python train.py --n_layer=20 --d_model=256 --n_head=4 --n_kv_head=1 --head_dim=64 --d_mlp=1024 --vocab_size=2048 --activation="relu" --norm="rmsnorm" --norm_place="pre" --norm_eps=1e-05 --positions="learned" --qk_norm=false --attn_scale=0.125 --bias="none" --tie_embeddings=false --parallel_block=false --init="normal" --init_std_qkv=0.0427 --init_std_o=0.0 --init_std_up=0.0427 --init_std_down=0.0 --optimizer="adamw" --lr=0.00144 --beta1=0.9 --beta2=0.99 --weight_decay=0.094 --lr_head=0.00471 --grad_clip=1.0 --warmup_steps=403 --schedule="wsd" --decay_fraction=0.759 --decay_shape="linear" --final_lr_fraction=0.1 --batch_tokens=32768 --seq_len=1024 --doc_mask=true --train_tokens=312800000 --steps=9546 --dataset="wikipedia_en"
Each number is 200 + 20 x the weight over the matrix's rms, rounded and kept within 0 to 999. Layers, rows and columns count from 0.

# layer 8 MLP down, 256x1024, rms 0.0531, rows 0-213, columns 640-671
178,205,168,156,192,209,205,215,206,217,188,207,184,198,199,156,186,216,204,210,200,192,191,178,224,177,186,196,206,216,182,204
207,212,215,215,203,243,162,156,218,225,190,163,195,204,219,173,183,198,181,179,239,200,204,188,212,188,164,202,215,217,201,185
226,195,189,231,212,197,199,185,205,205,214,215,193,191,191,198,213,185,178,169,192,205,227,202,212,193,211,203,216,202,166,196
224,203,206,183,203,173,182,193,202,182,204,210,245,235,187,203,175,203,226,187,172,196,220,206,199,215,215,205,223,230,221,181
198,204,176,186,229,181,196,194,203,209,202,193,200,152,190,201,225,217,166,186,220,185,187,197,173,212,215,193,213,216,186,182
179,192,211,200,173,196,187,175,205,199,184,205,201,223,210,220,202,218,196,181,202,199,180,200,203,197,201,198,216,211,220,187
209,195,207,190,204,216,192,227,202,213,192,202,180,218,214,182,211,210,192,205,181,189,199,178,191,199,182,211,204,170,182,207
218,210,198,229,211,175,208,175,222,145,211,181,220,233,191,213,187,182,190,180,171,236,199,224,158,203,199,194,233,180,186,237
216,220,169,181,193,155,208,209,209,197,211,203,193,170,175,208,199,225,193,168,235,209,194,188,197,187,200,200,208,219,204,200
196,182,238,184,193,196,178,219,195,201,196,159,166,227,196,166,206,205,224,153,179,248,156,178,189,162,212,207,245,194,162,182
234,192,242,191,208,216,227,218,236,171,206,224,199,258,197,211,181,179,206,210,177,223,226,173,213,185,213,204,211,172,200,198
182,217,213,188,212,217,176,201,188,209,194,208,161,229,211,183,198,195,166,178,189,198,187,167,187,180,199,205,212,181,202,176
221,207,191,201,176,211,226,191,181,187,181,236,216,178,178,223,184,195,193,208,238,223,212,189,177,185,193,194,240,222,185,193
195,219,185,194,185,193,168,231,202,180,208,201,206,202,212,257,217,217,215,189,190,193,176,214,203,211,171,193,207,199,242,218
189,211,235,177,216,189,211,183,204,204,194,183,181,209,188,201,190,193,192,213,187,163,204,242,201,198,185,198,217,219,184,197
200,204,177,212,206,208,199,194,201,175,207,217,205,194,201,181,212,183,204,180,196,201,197,193,189,184,191,205,203,217,174,199
183,203,202,198,195,178,213,181,208,216,226,204,217,215,194,183,201,176,212,195,223,229,190,182,153,213,235,200,184,209,191,204
215,203,188,206,200,227,219,225,202,245,203,218,174,202,179,216,225,194,167,225,197,222,201,215,232,175,202,201,202,171,182,204
184,199,203,207,212,192,184,192,193,186,176,218,200,199,200,216,220,197,209,213,205,206,205,208,167,202,212,207,206,233,204,189
192,208,237,156,205,194,187,211,206,226,197,187,234,222,221,220,191,185,165,178,228,227,195,206,199,188,207,199,209,252,210,194
208,199,167,236,198,181,228,172,185,193,220,201,206,191,186,191,189,214,185,232,182,199,264,218,201,214,219,198,184,212,206,169
221,193,222,210,216,191,237,199,201,203,202,199,208,186,245,182,211,188,191,179,205,176,187,199,224,200,180,200,189,189,220,207
169,204,228,204,182,197,176,187,203,180,214,224,180,205,209,173,190,207,187,158,245,270,166,187,207,162,196,191,203,218,221,227
188,189,147,190,186,244,172,225,230,234,190,196,235,199,219,179,205,205,199,162,199,193,218,183,200,161,201,201,212,183,184,225
176,202,197,199,214,206,199,190,197,223,261,228,200,185,222,197,247,202,211,184,193,202,189,196,202,198,215,202,216,203,201,274
204,202,215,190,212,193,205,188,211,217,188,215,220,165,212,222,177,202,226,207,222,209,199,174,213,244,199,197,201,189,209,219
208,206,205,199,207,193,189,221,224,227,186,202,199,176,213,214,190,228,207,203,206,211,165,212,236,194,192,199,208,216,197,195
180,198,205,210,180,190,183,182,202,239,199,193,204,202,183,215,182,185,204,208,207,258,196,214,205,196,191,186,194,214,186,224
207,209,169,174,220,206,224,203,188,207,196,164,207,193,162,158,198,211,186,167,233,225,186,144,175,215,175,202,177,209,207,198
207,193,215,201,171,180,228,188,215,227,193,223,219,276,189,159,191,203,185,262,195,194,210,237,198,192,196,203,238,203,189,214
194,212,252,188,186,198,201,218,208,195,196,224,178,165,244,188,222,177,197,182,191,200,219,164,226,184,215,210,197,204,191,173
207,209,196,204,220,168,216,231,187,180,162,179,188,168,219,195,185,181,216,212,220,169,224,183,223,211,188,200,197,198,187,192
209,197,244,186,215,220,259,200,180,218,211,184,175,218,215,168,206,210,183,178,168,171,211,228,165,195,213,205,201,190,196,198
180,176,204,200,186,239,194,192,173,218,220,174,200,181,222,155,220,196,160,230,249,225,151,199,203,187,219,196,200,218,218,192
226,195,191,202,208,165,197,211,222,202,215,181,208,235,242,170,204,186,231,229,180,204,220,200,228,169,186,208,209,206,175,211
165,202,225,216,204,222,198,211,191,236,205,187,198,222,192,172,244,192,248,189,180,155,189,188,194,183,218,201,167,215,224,174
179,208,215,211,217,207,191,207,187,224,226,198,179,213,203,189,182,223,178,202,194,196,182,162,246,196,209,205,210,144,232,207
206,203,226,229,246,205,208,217,184,237,206,189,202,177,172,190,184,216,216,175,184,192,180,220,203,189,212,195,196,214,207,187
182,206,227,177,185,174,195,212,199,199,171,205,195,183,222,210,221,208,192,203,233,203,188,219,198,200,208,198,220,224,201,191
197,199,212,206,213,220,201,201,180,178,179,190,187,234,167,223,153,215,204,186,191,208,188,218,207,213,166,196,257,206,212,216
219,193,149,201,229,198,200,199,196,183,230,205,210,206,218,213,223,219,198,228,198,166,210,257,210,216,185,194,211,208,180,193
198,204,214,196,181,192,206,179,198,226,198,182,200,211,202,200,202,202,228,185,220,172,189,213,195,213,219,201,187,191,212,196
180,200,215,217,226,240,167,182,195,186,190,212,184,245,206,225,171,233,224,188,204,206,174,165,199,188,175,210,228,195,164,170
190,204,215,208,184,233,200,191,191,199,195,188,155,202,208,226,213,193,184,178,197,234,166,176,196,201,216,200,176,221,216,194
227,199,195,182,209,187,198,222,189,208,199,202,237,177,227,204,182,181,227,196,192,194,237,202,219,208,171,210,201,161,176,187
208,196,239,187,204,222,204,188,194,209,199,229,201,179,222,237,173,203,198,173,261,202,196,204,223,192,196,199,185,193,213,198
211,191,218,218,183,200,216,218,220,169,163,191,189,208,215,257,202,196,211,218,197,208,213,238,243,200,211,209,202,205,164,202
224,193,182,193,185,196,213,225,180,210,196,193,197,208,207,238,175,186,215,205,194,214,206,191,197,220,187,213,210,184,201,216
190,196,137,200,194,208,218,236,173,187,193,196,188,206,195,196,168,195,221,155,217,213,209,195,197,218,233,209,193,185,198,176
180,203,193,186,219,195,163,201,221,208,188,194,205,197,187,195,218,224,228,193,212,168,190,172,216,174,183,199,219,195,225,229
218,197,165,223,189,208,219,197,179,175,168,198,186,191,162,214,161,185,182,190,206,214,177,201,154,216,235,203,195,191,214,174
188,213,178,221,183,264,198,201,192,196,210,196,188,217,188,210,168,205,213,212,197,205,185,203,205,184,194,209,208,192,198,221
196,203,233,214,189,176,186,204,210,203,178,205,203,211,230,196,179,195,217,183,214,212,201,197,219,204,196,192,202,212,211,195
204,206,174,201,193,209,198,212,190,190,185,183,214,192,230,234,220,186,189,219,169,183,227,254,178,204,170,203,133,154,173,222
206,218,203,230,206,209,215,234,201,190,196,209,211,195,188,213,217,196,193,211,142,190,231,213,188,191,208,195,207,219,185,220
183,198,222,216,201,217,168,204,182,229,229,198,216,202,167,175,194,188,174,142,215,231,203,190,225,180,176,197,200,184,197,196
202,205,199,199,196,216,168,197,206,240,199,202,241,209,184,254,194,223,214,240,222,174,203,214,210,177,221,203,180,217,198,232
190,201,205,220,196,193,219,209,224,208,177,190,167,196,216,170,188,204,221,190,211,205,213,166,224,185,172,206,233,180,186,183
216,200,173,192,176,165,213,180,233,235,184,175,193,220,234,161,221,215,190,188,213,192,217,193,215,196,212,205,238,192,182,187
195,205,181,183,221,192,198,176,186,195,188,200,244,212,208,208,193,178,201,199,250,189,196,177,196,202,186,194,210,178,187,245
208,220,199,201,201,260,213,188,206,204,205,224,223,203,191,192,161,208,213,153,160,200,222,227,163,229,153,202,171,237,192,209
173,197,159,157,194,195,156,198,205,213,185,187,231,238,224,142,171,244,192,206,236,194,153,226,194,235,206,195,243,223,172,188
221,185,186,205,193,193,192,191,207,203,179,200,184,208,199,166,212,174,213,187,189,167,234,200,210,200,203,202,197,209,196,179
185,201,219,195,173,196,193,191,200,188,198,193,185,230,182,208,230,213,213,205,184,200,193,168,207,206,169,199,195,205,225,202
180,204,189,216,168,234,180,159,202,188,200,189,185,205,213,235,206,192,204,198,196,218,197,230,185,188,218,202,198,186,182,182
222,195,161,178,184,200,196,220,189,174,170,224,198,188,202,213,206,226,235,196,232,183,220,220,177,194,200,198,189,189,191,188
198,195,165,209,203,181,187,189,225,201,199,202,228,175,211,250,204,176,164,223,203,195,223,193,188,207,199,198,162,228,201,218
208,212,216,201,191,180,214,209,193,227,180,204,191,198,203,193,188,175,179,205,204,166,222,193,230,211,217,199,173,216,195,194
188,207,133,187,204,211,209,185,210,186,194,213,176,244,223,202,230,217,168,206,216,196,176,199,188,192,198,201,232,216,221,197
190,194,177,205,201,138,203,188,187,205,190,209,179,265,193,190,174,202,170,198,241,249,200,180,172,186,241,202,200,211,188,184
204,202,222,229,207,169,234,200,186,179,221,187,231,199,219,222,188,224,178,184,185,192,202,193,214,240,213,202,211,244,203,203
195,207,196,191,223,186,194,203,172,164,208,205,220,200,181,227,183,188,197,197,181,210,205,198,201,206,222,204,201,181,213,179
202,209,202,175,205,204,192,204,170,181,199,220,197,211,228,179,190,154,200,195,206,216,194,171,203,201,223,201,162,193,205,197
201,197,238,213,247,205,237,230,209,218,226,172,215,159,199,227,194,192,213,187,253,183,212,176,206,222,202,197,181,214,221,203
191,209,251,210,223,230,212,188,204,163,226,211,210,205,225,214,223,171,209,146,176,193,206,207,175,240,158,197,202,201,233,203
182,195,176,201,197,256,186,175,205,242,213,213,220,162,223,208,219,205,213,215,179,194,204,193,204,179,217,205,206,210,193,206
207,190,257,184,218,197,167,205,214,214,207,205,199,173,192,216,196,219,188,194,204,219,210,194,215,220,162,201,191,197,193,179
172,191,197,178,203,182,194,189,211,201,188,232,168,194,216,195,134,209,222,222,227,199,211,188,179,184,187,196,194,162,211,206
192,194,200,166,208,210,176,219,197,212,202,222,198,208,197,236,191,235,148,210,238,195,171,222,200,209,233,203,173,207,202,179
183,207,266,162,224,220,172,197,180,179,239,205,199,208,196,222,196,193,188,233,209,231,191,179,180,197,230,199,189,169,211,215
202,209,222,201,196,197,187,191,158,207,200,199,198,234,208,171,211,155,211,167,217,181,199,250,204,209,195,195,189,248,193,197
209,192,171,224,200,220,222,186,177,221,192,186,208,170,202,202,179,184,227,222,199,200,226,196,183,186,213,206,199,191,197,216
204,210,206,218,221,230,196,209,219,187,184,169,209,205,184,189,174,201,194,188,216,216,206,178,220,196,190,195,221,225,213,214
198,191,172,202,227,185,214,197,212,200,202,187,181,217,208,212,160,192,229,168,145,195,220,227,207,186,213,204,201,219,180,161
201,190,210,232,170,212,212,206,189,144,192,183,196,174,191,188,213,180,232,168,186,175,185,208,196,192,162,215,203,195,193,224
190,211,194,216,206,176,183,178,215,155,198,219,233,191,236,192,181,181,188,197,216,211,201,146,177,193,212,194,176,209,211,198
188,205,182,202,193,209,181,210,182,214,185,199,206,233,193,189,193,197,200,200,209,210,182,196,205,180,211,198,205,184,195,198
201,200,212,190,199,198,202,194,218,230,221,230,226,214,192,216,197,217,167,220,254,175,190,204,174,198,204,199,189,219,178,220
191,206,214,203,186,179,185,182,169,210,164,197,186,221,188,195,167,242,205,245,218,191,170,249,211,200,206,200,217,172,196,155
188,198,153,191,183,206,175,195,216,197,181,211,201,240,223,169,209,204,175,202,203,186,208,196,160,187,129,199,182,177,224,204
209,203,216,194,207,197,185,187,211,212,206,171,203,162,184,228,207,207,207,202,163,207,210,199,188,190,196,202,224,194,195,201
203,195,172,204,216,168,187,216,171,243,207,174,185,182,169,180,246,183,194,195,194,225,191,141,252,178,228,200,196,160,211,208
199,189,218,209,188,172,156,204,218,165,210,186,203,226,243,145,258,202,204,235,170,173,188,195,215,190,224,200,208,164,171,196
191,201,236,222,209,202,207,207,195,207,218,219,221,206,235,202,184,188,213,232,174,199,207,230,226,205,198,209,192,169,207,192
179,203,209,213,170,222,172,154,236,177,186,202,188,193,209,209,198,176,156,217,222,180,193,178,162,196,192,186,169,226,227,210
191,208,222,201,214,200,179,245,188,189,184,195,215,218,194,210,128,221,175,218,189,180,212,232,161,206,190,197,190,219,162,201
187,206,220,203,215,169,209,233,198,182,190,193,194,198,194,198,187,213,214,168,210,151,185,195,224,218,191,198,212,186,205,194
190,197,191,207,195,215,203,180,189,214,206,207,214,260,199,156,210,213,194,180,222,203,189,222,195,183,217,207,241,180,191,185
188,194,171,212,191,208,207,179,202,183,197,181,209,182,169,215,200,229,174,223,215,211,216,202,196,214,214,201,195,173,208,187
228,198,216,227,231,198,191,197,194,217,210,215,193,203,209,155,167,208,191,201,142,213,226,159,188,249,208,200,193,166,173,206
196,198,149,203,200,208,221,216,203,240,173,159,191,229,218,241,186,207,234,222,155,207,180,221,209,193,201,195,213,178,214,233
214,192,171,214,230,202,228,213,229,210,208,210,201,202,196,194,226,198,179,216,227,193,196,210,198,177,200,206,199,236,229,193
201,189,254,248,173,211,213,222,189,197,175,167,213,172,187,244,194,175,167,176,202,205,199,197,184,219,264,204,172,159,173,215
187,196,194,199,200,228,208,198,225,218,223,234,195,203,190,158,232,224,210,174,194,208,192,205,211,208,191,201,204,181,173,176
218,197,196,221,184,204,214,201,225,248,213,214,219,219,235,208,223,191,245,216,248,185,235,176,180,199,207,195,180,204,235,210
192,203,246,224,210,184,228,180,198,168,196,194,191,186,193,192,191,191,208,268,207,206,207,235,156,217,235,206,189,188,200,224
177,192,213,187,189,178,153,191,190,234,186,178,192,211,181,185,189,194,230,192,188,207,175,209,163,162,217,208,191,237,185,170
168,193,212,190,200,232,184,196,210,232,156,177,186,179,223,191,213,221,218,191,199,192,171,160,199,178,166,205,192,221,228,196
187,213,182,191,206,189,185,232,209,193,182,187,200,157,194,194,177,217,195,150,175,205,204,183,173,194,199,190,203,220,221,220
226,189,245,190,200,151,234,199,191,189,222,219,174,225,191,213,207,175,184,202,194,203,186,206,229,215,184,209,190,186,196,213
218,201,180,174,193,184,221,203,172,187,205,208,185,210,185,188,207,193,199,138,210,245,195,192,197,235,225,196,207,202,218,147
166,202,217,215,227,201,201,213,194,180,200,185,192,208,181,182,219,216,196,233,184,246,202,194,178,180,205,204,189,204,257,197
199,200,216,206,206,212,194,201,211,184,208,199,235,212,232,215,205,240,180,209,206,198,185,212,221,198,192,206,177,187,200,198
200,199,211,202,184,201,221,207,202,160,191,198,230,178,196,176,193,196,208,170,216,196,188,219,209,193,169,204,238,200,207,173
220,190,192,224,224,200,211,211,201,181,191,222,148,197,193,183,219,185,227,199,190,182,208,193,197,196,231,196,198,220,214,155
221,204,226,227,205,186,180,211,208,225,196,198,223,228,187,178,199,187,236,187,214,192,196,183,201,199,212,200,236,227,216,190
181,191,187,210,195,202,192,220,193,205,173,184,205,171,193,186,240,229,206,203,207,237,186,196,207,240,167,197,203,229,185,200
201,194,242,198,205,219,216,173,193,217,217,186,209,219,213,160,188,199,214,201,210,206,201,197,178,217,186,205,212,183,228,173
155,201,219,225,198,236,196,200,210,197,216,181,188,195,224,163,227,244,178,211,155,251,166,174,236,183,216,200,201,231,179,185
199,212,226,194,184,165,175,220,194,202,188,193,181,243,197,190,208,232,162,185,226,205,178,213,172,176,194,204,236,219,197,201
198,205,161,216,179,195,190,271,184,206,199,205,176,186,197,225,183,229,226,235,204,194,200,261,216,171,231,203,177,184,195,213
207,187,179,201,213,206,200,197,216,191,211,229,183,164,198,194,210,186,215,210,187,209,218,192,194,216,188,200,188,189,197,215
172,191,216,209,185,256,210,203,178,223,181,206,209,225,208,168,184,203,212,199,255,231,170,233,248,176,232,196,197,214,219,201
209,201,240,180,194,197,184,183,201,197,207,208,185,214,197,163,219,206,186,208,220,157,196,177,251,200,209,194,192,213,186,188
200,192,202,176,206,228,190,198,196,195,205,221,217,219,192,207,211,193,181,196,198,163,206,206,207,183,211,205,194,188,202,215
212,197,196,202,218,183,196,217,225,212,197,202,215,186,195,191,216,215,189,206,189,202,191,181,203,196,181,208,204,211,204,185
158,185,236,215,225,166,171,180,209,226,182,171,207,189,203,203,234,226,184,197,207,199,173,179,192,209,199,199,224,204,207,194
221,189,183,214,236,173,210,161,221,201,225,211,210,204,228,199,215,204,220,221,194,203,233,228,214,236,178,187,212,171,168,213
203,203,200,173,200,185,204,215,201,185,206,207,211,205,219,245,211,226,178,202,194,196,197,188,223,219,176,196,177,183,206,226
161,200,206,213,240,221,178,215,213,206,221,203,229,200,201,226,216,213,203,188,178,214,171,216,145,209,223,201,181,138,224,204
214,204,189,184,208,167,192,189,207,186,187,206,171,214,195,164,226,200,203,205,166,158,212,171,180,214,169,211,186,194,160,173
213,203,204,215,224,210,221,173,210,180,194,193,161,251,204,177,200,183,209,248,180,215,235,195,199,210,191,201,198,174,204,227
214,191,194,184,189,222,210,194,201,191,213,221,193,223,216,184,165,189,212,163,171,181,200,178,220,194,220,192,182,209,182,185
196,191,194,237,182,238,197,183,191,200,233,188,195,220,231,193,187,191,180,164,201,226,220,194,213,213,201,218,195,180,186,229
207,191,191,203,188,183,209,189,198,200,190,186,203,209,178,217,187,206,186,228,179,241,198,173,231,188,199,195,176,163,194,209
212,187,215,194,201,160,195,233,197,218,196,223,213,212,199,199,215,151,204,162,191,192,207,206,213,242,170,204,170,241,182,203
182,197,181,191,179,193,178,166,184,198,206,210,186,206,155,188,181,221,168,229,192,216,213,237,209,196,207,203,204,207,204,208
231,192,218,187,208,225,192,181,201,191,180,223,197,170,184,229,199,192,238,228,231,185,211,202,228,216,199,204,237,186,192,218
209,201,194,187,190,240,200,175,199,212,173,186,169,206,201,163,182,195,195,210,183,223,204,201,172,204,190,212,212,160,202,219
192,209,190,178,204,233,213,209,202,232,209,187,178,194,186,207,178,198,216,186,235,199,203,235,192,194,189,195,184,150,179,204
209,200,180,207,172,258,211,167,178,196,153,160,200,225,175,208,213,193,182,191,145,199,206,203,193,226,208,205,229,192,173,194
207,190,186,212,207,197,191,206,226,186,202,231,184,181,237,191,170,212,220,188,145,187,224,222,214,250,165,201,210,222,177,213
180,203,179,199,197,226,218,192,199,154,176,178,164,213,174,188,167,209,199,275,206,247,191,182,182,198,193,208,214,192,191,174
216,193,208,172,193,196,204,205,210,247,171,186,218,173,206,223,215,200,185,182,233,225,196,211,201,170,220,208,198,224,215,195
209,187,201,202,187,175,214,207,225,170,171,215,198,173,230,220,207,172,207,231,189,158,211,188,165,199,198,204,195,193,197,200
201,220,145,204,189,189,179,211,211,172,213,201,174,166,173,201,231,191,180,218,209,245,196,223,151,173,207,188,204,251,194,209
181,207,199,167,191,193,190,197,218,210,189,172,191,172,169,267,159,215,187,234,248,152,203,194,214,185,218,196,178,215,226,183
175,196,189,196,197,199,192,166,206,183,191,195,188,208,202,231,203,218,164,152,186,176,199,168,175,212,202,191,230,230,203,176
202,204,221,176,198,211,167,188,198,199,187,180,181,216,211,185,187,232,189,244,215,202,197,189,186,200,217,211,213,204,195,197
171,190,212,208,187,201,236,167,190,193,208,164,199,214,180,214,211,196,187,195,195,193,204,203,201,213,167,206,214,200,198,189
192,208,231,167,193,234,185,197,167,200,178,205,157,195,183,185,179,199,198,239,172,167,181,210,249,225,202,203,180,231,206,199
204,215,193,207,196,186,226,170,195,198,221,204,195,206,163,192,192,204,205,208,192,218,200,169,227,180,203,194,189,222,223,187
211,207,258,199,220,236,178,196,188,204,181,186,235,175,177,238,183,170,229,177,163,184,186,191,210,212,185,195,187,201,200,201
202,201,197,193,205,207,201,200,179,185,194,210,243,234,211,243,171,201,227,194,186,220,213,207,216,204,242,206,203,181,223,194
203,205,227,185,183,201,184,202,227,185,191,201,207,198,227,213,222,176,191,227,205,214,197,196,187,223,194,198,197,215,216,202
188,193,220,176,196,190,190,230,180,192,177,192,163,215,187,231,224,165,168,228,200,173,184,214,210,152,224,194,205,212,235,204
201,194,173,206,200,186,199,242,194,198,212,199,199,200,189,191,202,233,210,206,210,213,194,203,180,203,199,203,215,186,165,217
193,193,203,229,166,196,180,230,197,187,193,182,191,184,217,146,212,228,201,214,241,191,170,183,232,189,221,203,184,198,225,176
201,192,193,226,203,207,194,191,216,216,192,170,176,155,200,206,198,182,236,173,195,237,195,173,220,184,201,212,204,207,231,217
218,204,231,207,211,201,204,198,205,201,214,183,190,218,184,217,216,204,233,238,203,185,199,246,211,218,199,199,238,225,209,220
199,209,181,209,183,192,197,180,209,193,198,212,179,176,215,119,233,203,178,199,219,206,193,166,204,193,198,202,172,221,218,203
217,200,228,215,212,209,186,214,227,215,176,218,182,196,231,208,194,236,237,198,204,170,198,175,229,220,170,196,195,236,175,188
201,210,216,196,221,229,224,192,181,168,180,219,216,211,222,183,226,197,213,189,192,212,193,177,220,235,162,195,175,212,194,217
193,198,171,175,210,184,183,196,208,229,230,210,196,199,223,186,168,190,188,223,226,201,195,191,207,218,232,210,197,222,190,198
186,193,187,200,206,172,215,200,216,214,217,166,218,233,216,202,237,209,200,182,228,214,202,200,200,177,210,208,207,201,220,201
213,192,196,255,177,208,220,205,198,242,210,201,192,187,204,239,236,199,212,211,200,202,192,194,246,210,211,193,226,203,217,189
182,195,181,194,216,174,183,207,204,180,179,203,215,207,190,182,212,203,192,202,239,230,164,152,193,180,199,209,205,193,201,227
201,209,217,176,182,222,184,240,194,181,192,196,194,182,188,223,153,214,201,251,181,239,203,237,165,166,240,195,178,163,216,186
194,195,192,200,190,155,182,206,208,202,239,210,173,217,206,176,250,211,190,211,206,206,173,190,220,215,179,198,232,198,232,206
186,205,209,202,189,182,199,213,180,220,202,181,176,194,166,200,214,212,220,181,192,167,200,162,236,227,212,197,202,219,204,191
197,202,205,181,194,191,185,200,190,197,200,195,239,187,179,200,210,193,202,246,207,180,198,192,182,181,204,200,211,225,228,184
217,201,204,201,203,204,227,203,179,202,235,220,188,197,178,197,226,204,164,218,221,186,191,248,208,179,199,214,207,192,197,203
185,180,240,189,219,214,212,173,181,184,200,172,243,198,199,230,228,216,201,204,227,178,205,204,166,170,195,199,210,192,194,192
174,185,219,225,200,173,187,215,180,201,196,170,212,226,216,215,177,215,211,204,190,196,178,195,182,161,208,205,189,180,218,200
230,205,192,166,221,212,202,215,203,195,204,221,218,178,220,192,180,210,191,231,206,193,219,209,150,246,177,197,207,206,186,219
210,206,203,182,204,181,231,218,176,216,178,225,219,161,238,188,194,223,229,185,192,218,187,191,181,184,193,198,208,175,206,177
189,198,196,193,188,208,219,160,186,223,220,204,195,196,179,232,193,208,200,184,253,245,202,176,188,202,178,201,215,210,202,200
191,186,164,198,174,198,186,175,198,202,218,199,221,206,188,216,204,191,206,187,194,193,164,204,190,152,223,202,189,182,198,193
208,206,180,174,198,202,195,211,180,202,205,198,194,227,209,180,235,216,192,220,192,198,209,207,174,211,231,200,201,200,193,195
211,213,196,209,193,205,214,239,191,164,194,220,167,217,238,196,187,203,189,214,243,195,219,228,156,196,173,201,202,186,193,213
171,211,191,200,186,188,200,245,201,207,190,180,203,212,202,204,222,197,209,253,202,207,200,253,163,202,229,200,184,195,201,195
205,209,173,154,191,226,233,199,216,182,168,192,212,191,200,222,189,214,236,215,204,147,225,200,196,223,193,201,207,184,182,195
186,187,207,200,195,164,209,187,214,217,199,198,225,201,178,233,216,202,221,205,197,186,200,176,211,184,176,209,215,139,198,199
183,202,231,215,195,215,191,198,206,187,205,172,218,209,239,213,204,212,208,189,218,211,188,200,238,155,180,193,207,187,185,173
187,201,190,163,158,194,189,187,205,213,188,216,225,201,215,187,220,189,191,220,204,234,210,204,234,232,207,191,195,206,200,197
201,189,182,235,213,192,188,195,218,202,195,204,236,187,154,215,194,212,199,189,170,187,200,181,222,202,233,211,212,205,197,215
192,201,206,214,174,201,195,193,193,203,208,224,221,214,197,220,193,218,198,210,190,210,203,228,193,191,172,193,168,179,220,193
189,195,208,187,197,191,199,187,227,224,173,164,185,194,188,219,193,226,222,266,189,213,196,159,199,175,215,210,227,171,181,209
197,182,166,201,219,159,196,192,198,189,207,198,213,194,215,180,197,168,182,226,170,216,208,196,180,230,204,203,190,243,200,210
212,200,204,200,217,214,189,168,188,212,221,245,188,188,207,173,203,181,164,227,201,235,198,211,185,201,202,197,143,203,210,191
190,190,226,176,188,177,203,214,192,231,210,205,226,225,201,176,210,218,170,212,178,204,225,219,210,200,202,198,191,189,204,187
204,204,164,222,198,223,206,209,211,220,215,205,205,171,200,178,185,196,213,185,191,209,213,179,195,199,198,202,172,225,180,219
187,201,202,156,198,181,190,187,241,209,213,188,198,208,182,181,210,199,162,186,230,201,180,177,194,187,219,200,198,248,235,201
168,196,225,184,220,149,189,167,210,175,180,178,196,184,204,215,186,208,200,206,190,203,186,184,218,188,204,197,158,223,208,204
200,193,216,218,195,232,177,199,187,188,187,186,185,222,173,211,224,191,206,178,207,201,199,195,241,197,225,200,219,197,206,189
246,213,166,211,191,198,208,208,205,209,205,222,186,195,174,232,226,199,180,220,203,188,232,178,206,199,204,201,197,216,205,189
234,194,218,207,224,192,203,198,221,173,196,219,218,191,207,175,203,194,196,221,178,166,205,219,174,214,167,205,171,212,189,204
189,200,165,224,196,218,195,175,211,206,196,172,218,205,162,185,204,221,211,210,229,220,197,182,175,218,224,208,226,208,212,219
216,208,223,199,205,179,208,193,186,219,163,175,198,229,239,218,221,192,185,145,173,244,189,186,159,192,202,200,199,184,251,205
223,208,177,184,190,202,211,217,189,180,248,236,208,148,188,230,194,188,219,205,212,210,219,217,212,222,171,198,142,187,194,197
196,197,163,187,194,195,183,190,216,199,209,207,222,208,202,177,207,216,204,199,182,217,207,239,236,183,209,193,187,185,167,172
211,208,225,223,199,162,204,201,186,208,210,189,199,210,207,202,231,192,206,234,178,209,194,201,234,198,189,196,233,207,203,214
193,186,195,175,191,188,234,202,174,195,197,222,204,183,219,191,226,185,205,184,205,192,216,196,184,206,203,200,181,216,195,181
211,205,161,204,199,212,169,222,223,207,185,212,214,218,198,175,177,213,190,240,208,189,170,257,203,184,197,202,228,206,199,203
216,190,192,200,215,200,214,248,186,237,197,186,198,223,181,197,195,196,192,194,229,168,202,239,212,193,221,198,248,192,204,194
196,197,203,218,196,198,214,184,175,149,187,179,224,157,214,193,206,161,210,149,166,223,208,179,216,194,181,202,192,200,268,197
215,179,205,212,186,195,207,203,201,184,182,218,160,201,201,214,218,222,232,174,186,204,206,186,200,222,227,210,233,203,209,182
209,209,189,204,177,220,213,218,184,183,180,195,196,152,194,197,187,192,207,131,190,188,223,164,234,203,204,200,206,221,223,175
189,199,165,210,190,180,198,215,173,230,194,203,202,205,202,202,185,196,204,223,200,221,191,204,233,203,214,198,243,225,230,175
204,198,216,202,219,170,188,232,211,214,187,223,234,212,188,189,195,192,212,197,194,165,201,193,208,218,192,200,194,212,195,191
220,202,187,220,219,220,184,209,212,185,183,191,221,182,175,210,195,218,215,172,179,174,204,190,167,209,219,195,209,202,196,193
200,204,229,180,216,201,182,185,199,188,182,162,207,206,178,196,189,212,165,224,170,226,211,201,159,209,223,191,200,174,193,213
198,196,196,199,186,184,194,155,185,182,196,177,192,202,186,195,171,208,194,221,210,199,209,199,198,204,188,195,208,200,216,200
194,201,224,212,177,202,213,202,224,156,201,192,184,215,168,184,196,197,175,190,210,214,204,167,216,237,250,192,162,209,205,186